config = dict(
    hidden_size=128,
    num_key_value_heads=4,
    init_std_down=0.0111,
    final_lr_fraction=0.0,
    dataset='wikipedia_en',
)
Each number is 128 + 24 x the weight over the matrix's rms, rounded and kept within 0 to 255. Layers, rows and columns count from 0. Numbers have three digits each.

# layer 2 MLP down (transposed), 256x128, rms 0.0932, rows 114-168, columns 0-127
122127143143159124118117143097118123128137134124116116156130125156101107095094135121105120134168128097138147106114134170092139137142109111151137157137165131114110143160133132150181127112128112097127144097147134114152087140113102118093175086107124163095119112150143146084146148145141138093091109127115115168142125112165118109114167126102103098130151131144113102169105131115153136139173
080157097097188150149134127103112128136130104140148093092108110173080110125124099149126076132102108137168104138143138170137114116129162160155142156133115134181139089137094158138126152053151167129163093139110137115110122153110115127117147122094116147095095090127159148109116174152127100120127141102135080124134143153162125130120088148140196117102130155103106176174143090147110148122105
082130133100108108144141129122167133116120164135125162149106137091115139143197142115149161125132104145116136124119120116083127139128120139136149178153104135103098128119144115120156117171109103131111116138160093107112152109138108110153164124128161104126166088138099168132127154112069125156118120133124112135131089075173069119140112165199130143075119155108132114188142102150129104137154
122122102116176122123134142155110139106112113093186163090126106089128149123085183156126136114135134098130147161124131129178180146097174120148143158128100143096134131127142114120131119132124133118125129084141064109129135126154156123095130142153152150109106122112155165099108145164131095065126122169141146112115104123107172135109139141109110143157104126111113165122105140120116093118127
194160130129150106137150119175151087123144110100118082118098150134111138152111105141134093138136095107129127143106116115087141117145106115153128151102119133129109180136131116108105135123142143149130117188129102112112148075156149180142150106162166151133137141127149124160131147101161157120160083065142133110092133135142097112088120131133100121112138078091103150131134109156120127153127
118117113170153130117115125157127106126157131163098114102125159154116079154118090142114109116106102143101113097122128137173119142121109139122116121174156115155126130098150131142091130136130145104137128095106159077150105148101149153136122072116154145111083095169118165122120102151170154144136140102109102114158147081093111162117149125155149130137146151125121141137108108114175108146149
156178170097181126134122145152129151102146119159083130117145169115085115108140122094098130110116130139160101176137136123099108110148173148115102131141096130138168131161115129121094158128152159074128155102111125123148101104105162118111139165119133141147111153107102126123109100146112144133100151138098129110155133113130137132156085152127140104108118130157121112125120125121133141123128
158114099130123149099135103107112131155139097136196158122121152125100159108109095106147108099167128164092081121206118116167150122127100149161100175080164120159124112096175136110143167128165149161109119108081159168098102103140167154129132168114085165154071130114134120089163145107091162127121130088114097146088191114099115144099135122161131148142125089104172113146091142124165072076141
106177116117170119152142104123128078107106101150155107115114145137134089129082143156122123196113113112123081151137133141118172156150139133058174143169122152132140136164122140137196084068114109085100114148091134200144112094136119117118156144117166105106125118086109115125124138154123147163112134122162115145123185111165105135148143153114131132098136135129107110113116156100119127138080
093131137141106114154117106135111141121101129140136111128136130114120142115141104084134173147127126145139137150093088139159125114078142138103117132109117137124141111154087151134109113122090148121146120126122131134181137132126160122156126111157130102149146104127110118157176121113097136136170093138136145133079131101120121140185153113166143150100135146114133101150137095103100142138153
129130069167144139162129132128138130118098103108143066116100154140131130107136112151150110119114081127127102144135100135136114114141136095119145141115173133089132157158124100123114138118141176137163143153131164163095145153100143125155161103166127169098108120174138097126117159145115155167150083188113108108100118110107108116130100112062104157112083117166164144130112147121149122108146
114165121127143129086107142145145155137142108119113077105115173120129110104117116157122120133161131094133191144125092140172104136132197099078149116109128122187146123120134154123164121106153110153108111140155124143123115105149142123128115094128143078118142143149125131093179100134118138117128149128133138138150160116133122156103116125110135122114113135130115098142139105154117096114085
083134147157092122113135126158120134122130080140103148126091121163129134096106155162103149161132129098123124113081147166170135129141120152118130114141138157172071178128086144097095087139141115085123146114175135147103118106135095142120109161116141168126152117119145159096110106133155141104160161122129148142132071099120103162152131114177115095145141092154117152141107138148152104127103
104120172121108140150141122111124131111154122111116120137117142143126135134145133115141149152124070139131128114133165115080109119141101142160134134106137110088135095104120121101111121148119147114159098155150091121115139156139084125135136152127089099124130140120088131173122136118121141121162157153111115112133131103133126127117126145139114105151117145162115124155182115151107126164148
163135142143091141140152127130137126147109161077117129123117131136117166146138149112125105133107145181167150092118119093135103139072127115135117107129117125152105149123072098084125128159119146139106111130189118084135146144105126171153129091166173103134132139101122134135095102155187125151137155126148135127077085134142121113146093094127112133152127121149134083109136116162125126183128
111110117119165132153143093149108128151113163132139134122147129096104109155139153130122150102148150125146134130130120131096137160167135105111118098103152097123146108092124122167145119084087156114133133141093156126133117114134119113129111158189127136113123131127072137144111112183116119148107121095118114145097148091157113139147087114163121141106145135142104137123149122142144116147154
127140167122110125127144136127158122139147128138155118183156111127120111159119104117118103089119113126157128131150162138134172083138109131143113173134094124117105115118149094106107159138156109106161133152129170095124112089107142098129107162177140109166143131123106147091141144182089140106137109143136172143125114120097094113109131137097148128122115119144135101144085133132092133135146
151126080136131106144154180117120079131158133129109135128123090133097166106117152117072101118184076076149099072137133149137111134095136083094141144141092129119089164173127096139156143132105103118113156170117123108125104189136114162184153113145088125111128135177104155139132066111159164148131111109114106138142092121140146118099135162128125143175101125143186113142132135165126148137132
114140110136125155112092136124087124123136141108100172138151120115123108139155136133132140129161107127099148134146088089120089108151139133129142099137098152115165133119156124170103117108189115143126199149115082163171153157178153152119142119073111133098118091154080096109110115144100078122110106118071100095123155160128089142158120148157146138149140163117161151190072144118116108161141
155121114107147162115101148115136116059131158178124146148157146165074168107105077106087144121104153148117123132084109111112124157132124087148141165146164134127126074123077135165113140156070133135106137083156052132131153193146119158156136163098071136172136152144150145176150118087135100149123099160146124145113112148125160124156156180067101129112155109135143114093104115127109104129126
141125148154098123142130093118114117115105143171117199157080146144127168111164132119090095094164114082127122159099102113137139087110119139143108096159116156099110141170171131099164134127119100171078128126128099119125091122101133152130116173143105116113143091073136158153143096101192152158121135130115134130121167136089199103129158130117114153132107092125165110123110122193117124146132
150142117110126121144145138137149129107130122122181163117117064088124143114107172150100137118138112099159135155128154129158095104106099092118106101128167129105082127056156137122146143180191136152117133133145116083143115148141123118089121142131156150127126130158161174166126162132087135115123078160152131097088131115098166122113157136140141120123094102152094134127108126163097158125149
141177096102111166087105070109120136118132140124125107114089148124124119117126144139127119115115111138133124145132128144113135133113147106126163124113140154120164109096131110138105116159132120109122155123148111103092128118150156115133130138100129147158147111140129144182139148129120164115147123110152114118127128124105100120124131122170178165094150077176121114115164116124133129137117
151059141145122100083122183144129092106183107090120117142089068160151122066159120101156120123141169099148157094092055089169156125115121110115117075168102110143144114114131144128161072131154153116100140115147117118141118110160121142158118141144136142117128144141169133130155128124124156119143121081174136149136131129127176102086137100131139168187111140083155105132138122159120144123124
105147101162150128149129076167163133133127131138082092117120190136117123084115112126106093077126105156132140124082095140113175104129138131147151134084109166098138142139096133100100143146130096150149157115113132187095038167143144112147142118117129069144109180101149125121184134121106139085165108149137144150143122147089082149123136145152138129137143132104121144110112147089162160142134
122164102114101123124165118114109156138102139090106148140155160167141119106140152080154148093121125086124139120126146081125131133138123123143149152111128124137140140159088128143140124107153135126140183142116080101139108080138168115130143115114137129139131120106098098123138102129144142097152165144124116111103120150133140156152122083139161158086141138184109142151139096086114103137106
153129118147138100130108140153143130144100128142162137131139127136114105075122139144105071147139118101117126101179106118089120121116083113120166145087166125146152093114162105115123110112105120144047140149134105146173151107093151157119160105095140130154119140127129150116127153106139174107118142143116117163121158127119136137145131128123132095064128128134151115139132095131178129157136
154156098126151133173094107139171151091082118111095117157112118125125129115119125137123100142131100110133154166131116146106136144129129118159122115110122174129134094135153130123142122133117127151123129128122150161142142140143092114143110149128125122114166139145143157168146148140138098108105078119151100089126134143116161099137107149143129120088119092111150083097155127144155110138122
185133110120104134097110159145141096127096166147142123110148133128110118176138134145093133124142093108165125118168145141109085076095109169150119120134137141139148162091118158155100143095113116138117107154123154075166076106114136125134136106137095097122115152128138128128190143099152171127145089116129083143128086124137108160130152177152103154146141113168124090105110123167129103102111
124143167135091100137136118153134073142111127131149112160143147126166104123098158125149119158175130165100130138099105128116158124126157119142157135150130158162092132073128138131162166134148155111102132103103137164105116152100069173125116104130123125127112102100101115098193095148155109148067141160120115138123117121152094107095148096058118112195155161133088090129087092197143143151128
129077100123121128161140105119112114159128122115172113113100118177125130116148144156146156128147134122167116117139131140177141133137133105097118156111098129133108109088123111140114143124126137118148158157138151173126094147120129140122136129113102176096089105127122069120141137134141134100092102128160150114124153146106139115136140133172090157130094129090135139137116133074117159097135
116132143153139142137115131105132104102136119120094125109103142135136103116130153138135135147136111140129129134126160127104132134141146117133126097098135096154152132106141122114099128126120134132140134137116140153156127142142132130137154127136145140123158119158083121155140117119095135097157138109107149113120129120146136145141127111131111106119118143149135132126157112119121113110134
143151132115107128133119101117095095145126130125140102148120151109138140103105110137144127133117132153136123133117107156133125150123139072129186077134091091139136137126091150098127104120125132124155144135180110147165145151158085131117137144104132095121104087121110087127152084159128148150120156068137112126123130148149160139138157137181146162109078153146105127132163150123127125147115
161113142140104074144171136146126156147090123080113108121099126113076091116123116138139127130165093124166154159177101085138132158125083142172128150110123096094094133144128120132134132171141129167126107154113143150151172163090138120104146152156154110133136116155131108188144114104130156157134109133108159114121159095103099131131099163101129106128105160097120128168147053104137115099140
101132108102149173152121115141106112138119109126121120143118108131133158156126152156129170075089134111132101121133134093082160119147115094174136114158131113101142118134101155153080109147099120132148150133131137120186119187132119145121151125134122111121143118123104129146084122122157136138153125193134108104104110148092108136146122162139163113136075153108116109133118129172093097125168
105097105131142137116147100138073134160147146174121127117125118144138159130144149125146124127114088102094118113152159130110142100105154153139109107102121127146125101126126121136129139099106139129109093172109132149122135182145123158167139128132136146106075125150112132143140096129155088139095122065117106120148158114137138132137129153126130158133141129154102134102148113106111133100182
132091155109134124134100110150113113116136164158180155106143167110093141096137123097101148137106090161174134147129126153130117145126136138134120129163116117136140141111155168153140087077112173134091110125113154093135107136143131125133115167134101152100145155125155141125152156128091093126103118129090120119111108149154113124155132180114116118127117135136082096165138168151118084119059
091121134144097150131132098104169125105107135117123121133122111104151136165115128104167120157114132142136128128145132131144140125135167159125137077111123098128131094113138163127116156148106123187124133142140145078136141117085130136134096110149117143078147135137117146139086133157104144122158093139119132159141168123137117146173122120111165121100113159105162116116109079156148101147125
115175133172144115141142158106148084108089159097120115169135109119132153149142112113175179086164130087118127163133094118119167136114142077146122069124143103115107142090092097137097160138089140113122143140166117177133120113143090141159109092156136140114109195140104151102130100101137159087145174120111122145163140128135107136105156088090156126115086167108131123176090124112160113168148
169094102176130134097159148180116142119137133121127158105097102136128141112164117112098108090143143122147141142133118142146127156128058127108126117111136127167125131128100166162138122124173123141126144125131136150141140141124146088155140098165146093149164113101118121141139137153120138115145106109111137107099130113105090149119140100155104138093125103141128100125119126132098085135104
147094186136091128093172125159135137125129067083143121166162168131125120129130140103133182179177139071150135137099105094154132095115127104120088143147172130093115116131139091125117132112137122121135065108096143115107117138113169088133133139132143111084174115127148132156155118114109132116156122106148080145114156070127120204099155152116102146115082125126133188141118135103167152135108
151083122115158092150108144109112158143156160144142185118138129130166155085088148131108097081167128126137116097092165129151123122106127108106066129130125114168158113177127078175179115086111117146109115057112104171127118122134127135098110137146162135090142150125146183148082067127149102132112118153108156169133132151169142139134088146117098164105133144134139084124156127158052146111147
107109130180163161134120119119153158155062114129129146121105112092108154089110100142131138078132084145162107149101103121129165099114168139135133114116136122107103161163119136157108101122108129138121143103126122157167110155112139112127144095130178112158172120118144141163134132120154123108141125147099126115144165138117118128106103121115108125127154124112105112158114100150145139113166
115200150135142145152139117155116145124127129143112107127094112146114119109114141145148147144153105180123094139138107143135092156121152096103098102076116130123135133111153154112118135133177137110141107096111118126098114150100120124122139119138113155118158145133168119125086107120144160117148117148112132120087154161101083107142101164154140059116163128108150143118121138118122135155113
077139140088128107106106098080127157093137140086099098117135149173139162152116154123116158115144109142109171128123106107134076107125135147119140122133131099181132117119112126150127116099130147141140105116084117139158167130144128145109106145178168135106150163133119094175110134134120153103122101130094131170131132155131119146139148127108139090152141147111136128140127114148120116128159
136106122073097084153108153186096089111133160121167072094169108150124150089056104111145091119159125087130139118149163120183123094096168146133120118136125109141152173134136143143138130144153139158146141104078127124122130165107147172142164129151161124124119125125111122136135123124128099131113114116112127152139169137052125122091099138167108125123077150152126157154089083131140144157139
125159154127117136100143103158094152131082163152126156156117091123107099153093137149153128140142136147136165124107148111168109118110136167136132124109112130149139108128133074121114133086104128113120077155133092159126133139177155147159124125138123153131167096107129075111114134120141091093116146139123184157138126138144092123093137169137170130119105146110158110104157100120131093090126
109123165157156129130107092123109117183130166116143175129107164118158113141122095122118118138100144124101136137149135160109114141122082140151122105138112143117137131141100170139117135112075120153149124127090159120154101142114099077088129128175129119084112141146128119115124137148130158142141152147175130137057148076138190133156133098134127159113147117139107112131139110123110138090118
168152116101125154139117130117101130142169120158126076128099126122125126114117155115130173129157155122122097128163159131125088084130122144142157136101090105105129093162142135122137117121097168134123144143113105162155097083129146129104142163124120095103129155126109132092153144083137159157095125158126148100141151130126130118120159137119138133101110127133106123110129149128115132156122
166090142147159094133111138125119130074158120132092124145140140156132114120089134133148134141151128125156129134114158113129135121124124124111102146115118134107096120129123116140111087117129111079107107117182166150148098106128131161153133126113130153143135115124127136125162114155119130130185137175139126125132075144136097133107141123113139164131128133137102076148122117130137130134113
111153195132109122135133138133164120122147151135125155112113147113147191115137115126072123120144149113192121155073119135102160111165132086127120063098172138195166119166121126155113163118125118128052168140131146124126108124154084159157113125104101162129137111104150150105143147109098124105141111125113176132096123139133108079128149109094122128148130151104119115122091161129119108101121
124134139147161123109114138138089128090129090143115120127119144117162144160110079171159104105110115096132090117126142120104062164118110117112085144100106087168157115100144126141143170118137160126140136192120105130135138147156128149176115116166108147108146179137142161172122103137150139094108128119056136152138111135094091101131115128114150144093114132117138172103170130130177091109114
154111135179110118150171116117088114115155126106177085099129144138075089134095157138078129131148133136071106105131172164162079121122112133115127162105133116150084105107109139159118092132154123143119148159063126111094124183084166138108112115136092176171119148159121177142129136142128172150135149106103165106126145112107187150106106091123087106153118134119129166119147148123137139142146
131157137119077139142084125140156137129132147136112117122123081120138105160153121132131145119111116124080142121141147158142131101150095132113128145114119133131080088129131158111140105156115176100149103123134128113154125122115132112145143103130153143127127113150140128155128137156163123120120141092100123080148144122126113125142140112151118140120148139148130112150117180114070112116141
113131135113165134134148119099110169130129140103154109131102183107139147130108151127130126086070101143149147128116115156120118138154102118116163165150123121135137072121133151157125126120159142065103129112139149197135125082134182098072102138142124138119105118131142167132140113095124137122135107119153135095105151116138121100098109117108198161093161116156109148071156115136159138146132
# layer 2 MLP up, 256x128, rms 0.145, rows 115-168, columns 0-127
160127143132143144149171141083147157117122150093120138100104103120097119104094112116150141131149124115138129145125171118111114116111135145124145075116110111119166122111144156138117153138139089150182161137098124136156134113120134085143092125098129100164142134160152102164150084116152092101084190112177127125139122115144115119098152121166151071161051160101119123079136101153116156112080
123160154109100096122118141110094105137105176111141162156116141170132141101120078082180115120102159115136165123125140149091140156142121147162113113143154136077112156123120130099115152083138097155115145130128089120143126146144145128117124111158174152113158150146168134116102154116057149106173136108143096121120085112131113104085133134127159177080112129091116100130099187151135136157130
103154133140135133114102123113139119108182140132163176102162156125109076128173160122114121118091141064155104145090120134132098134161144114122121130114196079144106134163114120163105100142160067131128089122148133111115125091133059144082130165111136146136129138102135126066131122087153123131068115117121160156142143131138135142173163178139143159138127151152146134121119133108138127095112
117119162135149130122121166097121158155129156147133119159177112104143144117129140151114134143122174161124144131109131146155125120108155120089151156099171129138130147132128114106087127127115125106123142103095113070109120121110120105108125121150146162127115092129126162094132104144142105142145140157140162142111150099160117158149133116073135152081145105117118122125100125147105108169091
120140133122113113145115126104151119167122109136118129126124135130149168096149093127125119094187142130111184163162103154137127121110167090101118118146070098148142175102107164112132083124085149148132082076160138133123131065126144135119130146132142113119136166128145125076115134109113120100112134112125090164137136109122102141137141155107138145150186117115172170126096150119105101125127
120128133106124121156120157105129128134147133125143117122158145116152143109116094136090110137129163095116160167133131152109118094126142093135137127175108151167108086151158131118141142159132130128170089125132153147139136095138082131168116118145150094100123096179160114106127128114121097135174124164134103159145135155108120114068100157120142201113142126126093167081117134099104134095074
086096122103123083139161170177124119129168144109129182162146123088113127102186074105114150087143112150101146158137151119162096121167106134136143118155085128151151125116131155092120147172135122076121153141142112123125117101145138119094142179059099140119118148107124103141137133095116107123127145128122125175089108175107149114125128120120146160139133136083106125177109133130107120091138
078108137165152103130057127132103154111092144100100122162136110134124144130130143105119104131141125123112189122168152118186147109160115074168130136141131111112099163124152178117089159124160085152124158126121148125137134149133132150127139125129165128160113113157124132127121136134130120111145100147118137109073120143180123136118104130043158148154142102088095107088163114153122098091132
114151187125165100146128093152104116098141110116144166127089111122131139112162143119131088087138127137103155168112136119136120116164081127128117125143149087121141110139120152114168113139115147144144104157104131186087133112135140116085140122135158117152136131125128109124121153102109153139088172148144132145136081133130111084115125120148139102164161068158159108136121140095080092165146
086156108148122140129161137153135171142085144114127112131113137129138088119126094169140163114162104123137112140173069117119061162151168122107157105114152117093140135124153166148118146152118112121077124110146065146109127132128103126121132127108134146130131116166126107140103128122139093127115156178088156110136086157097151122100102120092131135140140138141102114130162107124141184119140
076122123114140152155137146159159137141138151158089144110120125136119106160100102145156099112114153114122109098106124107153124151152146142111129138070112103147098097134149119151126111124149109137120112134128107131135120107180163083141102127150139134123137120112110154094145114151135113104103123133141085123157153137112108140110085115109147133155107139126149129121120168159116098135118
156164174152136138139134110174155140161105117123148103114133137104112112171143153108142099092124100173148130171155120168090130088086154111117097146158159138077198133181110150146129139129116103092084061128088153134081136146145117123103124123150153131123122109097146140181150125099114127133135133067094122114099162121134152099140140135159126151120112117091148066075164097143135092110155
142116155161101142154110122154137096131118137132149122120108141141154117134098134100120077133108165141128126134170118095105173098132118133124131090164103127172151169126118120136088158169145097093116095126116077148126134125099154121121170108105120142119137128143159131149150115136129152119126156118159156114146131112144130122131169097104107123130136133140122145109116141106108138108129
158120139145141124133138096155120095113123116125139163096125130114121104129124156144124119131099158142112096105089138143127140165143123110168155130123134120146131137107065105115153195092127145103143091112108134118158121127150129112139119123121142091173103129131156088133145103157104105151105139094126133112116129158153133120129090123121138174105117095152138156106143154170156139137107
130128119153140127132100169104121154110130120129138145168105163139095147099179070147146112133071124141121119113110102146123112158073071138138127106145155135110112110149117117112148123146150109123127125142168101147126101164074166114116112088094095152122148121129122134080162103110140185136122141113105165153155114135109134133100130147175113132123157155126171084116135159101117156110135
171145121147135135169102137103140126087094143134176134107127122127144122135149126100156129101149105117122095160141103114127164125141089148140142140147082116169113144174095121074121107127102113119116119142136116173124105140146074093124099133143146113132132139088118169156154113168137157146125159112067146139177159112102116117127131123164132130096155143108101111131117104118146142105098
109139132124160113104145103146133141131165133131155159137072091046133126116119079114136130137146101139139091122111079133152140153133149128129175127155089121063065113146127122147114107144118121111108142111094122113141123119161134079161122100128094101122160142162132119164068067136118117120183113132110099179135156151149122133129159100091105149178190126166149131140114094150150127139088
149164089093117157121151095093106130169128137164102152086163103182129099110150124123095131181130137126142140190125119127127156114142095126163144162097118155111105113094147083145164092120123092138128147134099154125113123143116094141125100087112111105119165164124121160128174123136136108178163140081166121122106170198120109079138111084152095095072105125121165118108104179144124117142120
118118138108165178104155165140118113130071165137141131197165136141092107090114085129142170135126159088119147138105115102099102109079132161087118132122143148102090095111139150140082160169113177133126151139172087169099156155159123112169160115141107140119095124156110110159118097155173122143093128075132100139137150150118145132125157170117143090102132126132107123126084124156131158127086
134096142134159147101136093100094138105090098147157130108093135136159163121149100146142091135183112149104127135141104152147103140137139141097121119143117177102113096103138150137132112139097137099103117100135136130136120154125186175176141122131093083135119142115127156116147095117126108105184146107096129129145122143146138151140166113112116145135125107165140132103130209147085128148067
152108157136133082101117148132128098124129112126139114119098104132101091134182080182156162112146126154104123131085120106148134130171126109159094122102143143143176158094149135134126079132137143105151132146098133131119144124149134117127154109145127115139083137159133120111096149169138107101151115132116164135161163147157129135119122125119112165101113082104123154102133166095116155114090
101134118112138142118141095131128141120100144145147146133147125105103107133143135118130146089133103124140164187127121125134113163108154140108100110086104143117109116121116097148096128136118110111088099146124118112110134125144084098146094159133145124160103124141124111127091126146123078128157177122135152133142140152166076099157152143106131120135134139148116115125148118171157119132129
084142131129111148084128115134128095117108115138179149165160117088163098109103136172118143161112124133119117136136135120173186145106144108128099137154133069126116137170169131107124087116169140120125090136126130135085121085109047180126136130175110116125135140137159099134111111121107145157105139115121108139143125111124104121117117132142136144137168149154134138108099135138113151180116
118121133072144133158060151134116134107142170137115155113140107131171122105132123127122116194162099129129097074158106124138074119129135116121186116128149143137116156099078139122125157122101117158123131174112148116111139178132155149132079119115148110078166111117168147118107142140156138087127121150105104183082135131105069123123130144191132081174126101142137185130160171136155155140096
093125142132145096147117087142147147129104120151130121138111112138133097124101181095140094111110127154126158155161164116110104123124162125125088152133131152124147155127107116145114118083161125094130081146084089117107140137128134121112095130184165133146111143131123132150105127131174111118122137118087128127152103114138111148165120105150122151142142110120151118108117109154122110151118
071134149152131138090129117129136151097164128138151108127156118114113135115127156130160113113116126092120145117083105105153117064111111149107142105112140124133134111128123144113143166138169128125148131134101084175116116114169116153144132162154131154127115127124157096134103129159148065139166184118118105156159083147179124159140147101113148122127107143102123132111148096132127088142106
088156123139168139120102134139125138171158173135112135144130120124114094146086113157135144100109124110107121074057110128141147147127144150101106150140151116129122143108101177138120184149139122123094134108120128155130128161135107147102138145130077123141123084114133108090125112077126137134114153140143091115095126173124142129126138170137141121136153139136119134136128112178109147125108
122140131133137136122128163111161131146120153142118157131116135102138099167190092133118111086122137152105142102144122177154157134149112106125098086143142120114140134147088132129144134159099155164150087094128148091063110128149109144121151112142092094139171125162144064113078125138118066128118089102110116138141159133158144176154172163115118106101124101140170137140116115099115136159110
133162114101116130142115209143150123084137128132114066173093110107121087064130111115152140159179154177129146137139082157085112106142168110106102133120108124131133145136142154136090126186149135099089142112124090130124115144128106135115124134143132105132102174127133149146097124143122130132093094145113140183111170157114136125137119134108142086162134071078165106136134155135155107149149
139131134127111064103123120130162099094130130149102123110154110117128103076165128107154119152150153169132148141108157158110097123135128143122129108137121139131149152130139117144148077145112117121165069147104127117149171139158120108115106147137115102106144131125085144161105167170114120127115143112144132133134118120157140173112134121083113117111101140141155118131119164127143077142101
153146103117120134157144146128109123153117137111114126125131130117132150146140120085125130102121122135108112104128112086109132159148119131167126100140121149117130149163101142146117114131131134150157116134138086146131109162118145129135119139098130127142134144125147139158116111112155140142144091094126128145122153137122139115089144087138115129153107114113143096123123130110122119109140
142105154113156103138132135097162077155087104146155187106132102134111170141171137159115144119134098136119180116151129126127171122102130136129135134134159133164128093127097108095104146110124105142070167103140140122095115117174102161164107161103115073126120131109141107114087134136135109098120126129124118147118137121144095110111107099120147156132129113133116164126148107160134137115165
134134146135098123105113167156119136159130105162160118139099104125078137128128118118154165137125123148096144078102130120117119123190123130159127138104129088126122144156100126113138138168114139136170127124105129131136146140061131127145128151142165116094141159171095184083146095135141132151112125107127140107124140138098097137141149121137165102144110140084121103146097194161120155129130
186142114117157143086151124103150145123169137144147125129153126133085130121115099125140132098155132171124135119127116165175132114100096122098124158128116136130137116121122080122176152129120131155121122103136132123097117116117112118151140130139148119141125122155137134091138149131122145122099119098103107088124130164116131111137144141155102106099146103153159148077121112129152116095094
149134107142130109134119122137165102137094114168126142119154168132094102127123103145145146119119154130118140132158153168120121101130095143136108150181152139132103158128108140104117091158152135139135131139150104104134153099100126127135147118091129167123141150126110154128136144124124119170109134130089096115081117124117112126100126158145132144113166142089124112158090133145144126096091
111086102150116129142145131145111119168118180124088149119092140150167130127148134154134105115078143136109119132131118161097142131126130133169165148139090111120120137100128133105090140123168132172126151119124140108092139128119134139117114126150133106134151146194138121109087155090118116144097140088131164113103152143103125162109102169106129112121119124132169130154108141105090134114109
068105135087114126152163139152152126115132109114168149108094131132161113115145156159107106090108127143121132131119141139128138130095136158122110158108135124126113099104113164131157142146153136096135146122090061145114137132146117130108151178150136129144092156156124107105136113113069156131125119099179133125160079152133126138143138154109134147130141119118092079130146127176141107121097
126119154140147102121108168135137134091089091118101129163169142124132137128184124127167139103135156086134134151115130129146088138129115097111109100112110104098093141103092140144076155147132110158119130169125176093136130144104114130128125096137176129073103128129146058114183078103138145107116137083080138075187162124131106126106124134153149142159106123135099154143097177152162075181119
123142134185119151122165153144112169145149138124110144138095124106120115151109123133133111101089173124121135094156126136161124160116106155143166113149111142143090138127144136162103164126158120114122121116130112106108153137088143124124121119140116131099157088144139082132127124142118111124116094143073128135121125117122109169102142114120108117135133134126119149163112110144107067116068
117112116125174090145180134146084120156165096124129156113136108135146127103136129114152116148116104101087112119139159134111084092154160098137159118118138157152138134133129081135125128158162149130141170146137133144088150135130109091129099155100147113121125175128052103108103148101163146148112146089137148097129160141121102129129145111116151176141076116107137163142085160165126139134148
081149113171111105080149134121131166135094122106146146149081133101146135132143171055144112149145156149101105139144124110134125114182176124145132086143165141131136146087162111128088126137155120114104133105093142137118107137152117161136119108133160113118098149131117169155083125155104146182118134107103170141149123158109148130138095144127117143138112114141128143102102093128123124118149
108128112123143139141148134096165115130155079159112141159111160161120095112089104086146122148111129124112126115143137139161088102130153142159161140127089122156111128084128158142196158136106174127113104145122158128111145116117131097131103138144141119145129120128136097156089121130103140158121129122145122166091119087157134128108113142147119105093090136150118114136092167152165115144105
102111088127097114139121162102102148142139115105138142143161113132163142135167148078069156118172140128157172095112150101225102148087121119129093133132093134134117175089129165120163182138143146147112135122138142118129113100126102103127158134133097110123120119124158129117146091111109132133141132145101131128156107135114144091106170133122094126121152125166110122127131112146113181086139
101182166081117100093108143125129138103080136149138132154136165132152153133112124141133097110152125127112142140126094106138117114159126144125148198140139107143080113115149180136097151109109110142146141107120135136149111144116067112147135147129131141096112168161130124167110145116137142130173102140091136108156094160125132107103108140135107122136153162142184123115060077107138066110088
109111168099103091136141173174131095148099138129100144162129120099160179108105101138150118097105138125129142115099123106132128128122158137101122118146117124141099144121138112113143140163153126101132132110114132165107125131127189148120121135124143135122124145105144131066089149125143119089103162142099141145124178122127127176111114125119113137126101146133118160146113165093125131131151
182139172142070135169149133111133141109100139146116167143113118108076118152135111109108140137138114168089105134102127118103103114126131129122145143102137104127139155133116152145112164111119143162129088159110125136108097152107136091129146166138146105101103152117130113118134114109105115085120129124200154141117107117113123167081125091094141114158149133125149121141112133134141117131109
132133123138117133125144184109129108116118160168130116135125142150132131112136102150147132086142128119107128133134142123149092129102150140138129100135147072161131105124132134119127116123140136107150135102141113148100164165178136099119135090129154138132133159075136119137050135118088124167106106154114097153106153142104081147135115121157120136186125113083145087099147103097153171101129
139118137076139151106090102100101143117152128127103091105087117163116129177148137143149147139109132145128168135120098126143153153114127130176128090163133119137148135131151162142137139107096119102106135083135108151126135108140114077133130151145131158092127123147142125127119123131114134125113134135114141142154124180140108123145168097087102170098121129115164167142152103095155126145123
140184147111115118113107121071156105165127147106137153128089106119095090156140092115141089155106137112132123098129100183146119156109133168121140076151124144142160162152127139109115097135121122108132119132155124154090162139128131109111090129089138126171144150125129115103091141134111152152125138183154135130134112201127106147140118139124095097140114124125153141163150139121156142142115
150107153138144102140147131160130128116178125151200126085099123135168112121116116139144136108124095126128142087131130125159147121156139162122103136099109115159113080162123093106122098194159132153168157115181094156072131125127105133100124125136089099135150163072205083172149110118143116118159115126099134105102134126090122127173092112126141139132155134104146132142090112123138152096140
109104135097119113110076209134115113139149133126081163152159106207146175157128166113127110142093097096126171094157140119099088153132079142128104132124091111112114159179115162107150112162160109099158134130105148102156150118102117141138094147131146117178069074081138145123110145092154128157156114144112088094082116096146147161133124166059165135118131171156115154180076146119131108180129
123130135156172123101106121165138133159141179131114107131096136099130114120080124118134144095101130132104126111115163122164105079134095164104119139126074120115071125135118134141167099134147131124130151129096167110146166157113140092147098125120079128147131143190209150148108125106124134069115134093112110155138041129123143154095137132083090140164133151150097158144117111139087173139112
178124130160148115099138097136140104128102147106138109122113104191136110171126156107102133111140131151104135141154124096166111106099133139161138120133134168133092142117157136131097158173098148134139142126148151102172107134136153122146160070129114121122143141106154114163121125132122097102105102118124100160135126113113129092095117126099138145123149116113126101137147148131115123122129
151130137113132107164140151174195129120141125123148122164090107124101100093120136156114126143117174108158169112128095097176099144193109100106107138112144159127128154155170100097112116085124122140151151102117153104106158180100163134114149101147100134092078124121108117162123153165123129085117087146071154149133132114133110152092101156109166120197077095100171158139123139156101139149164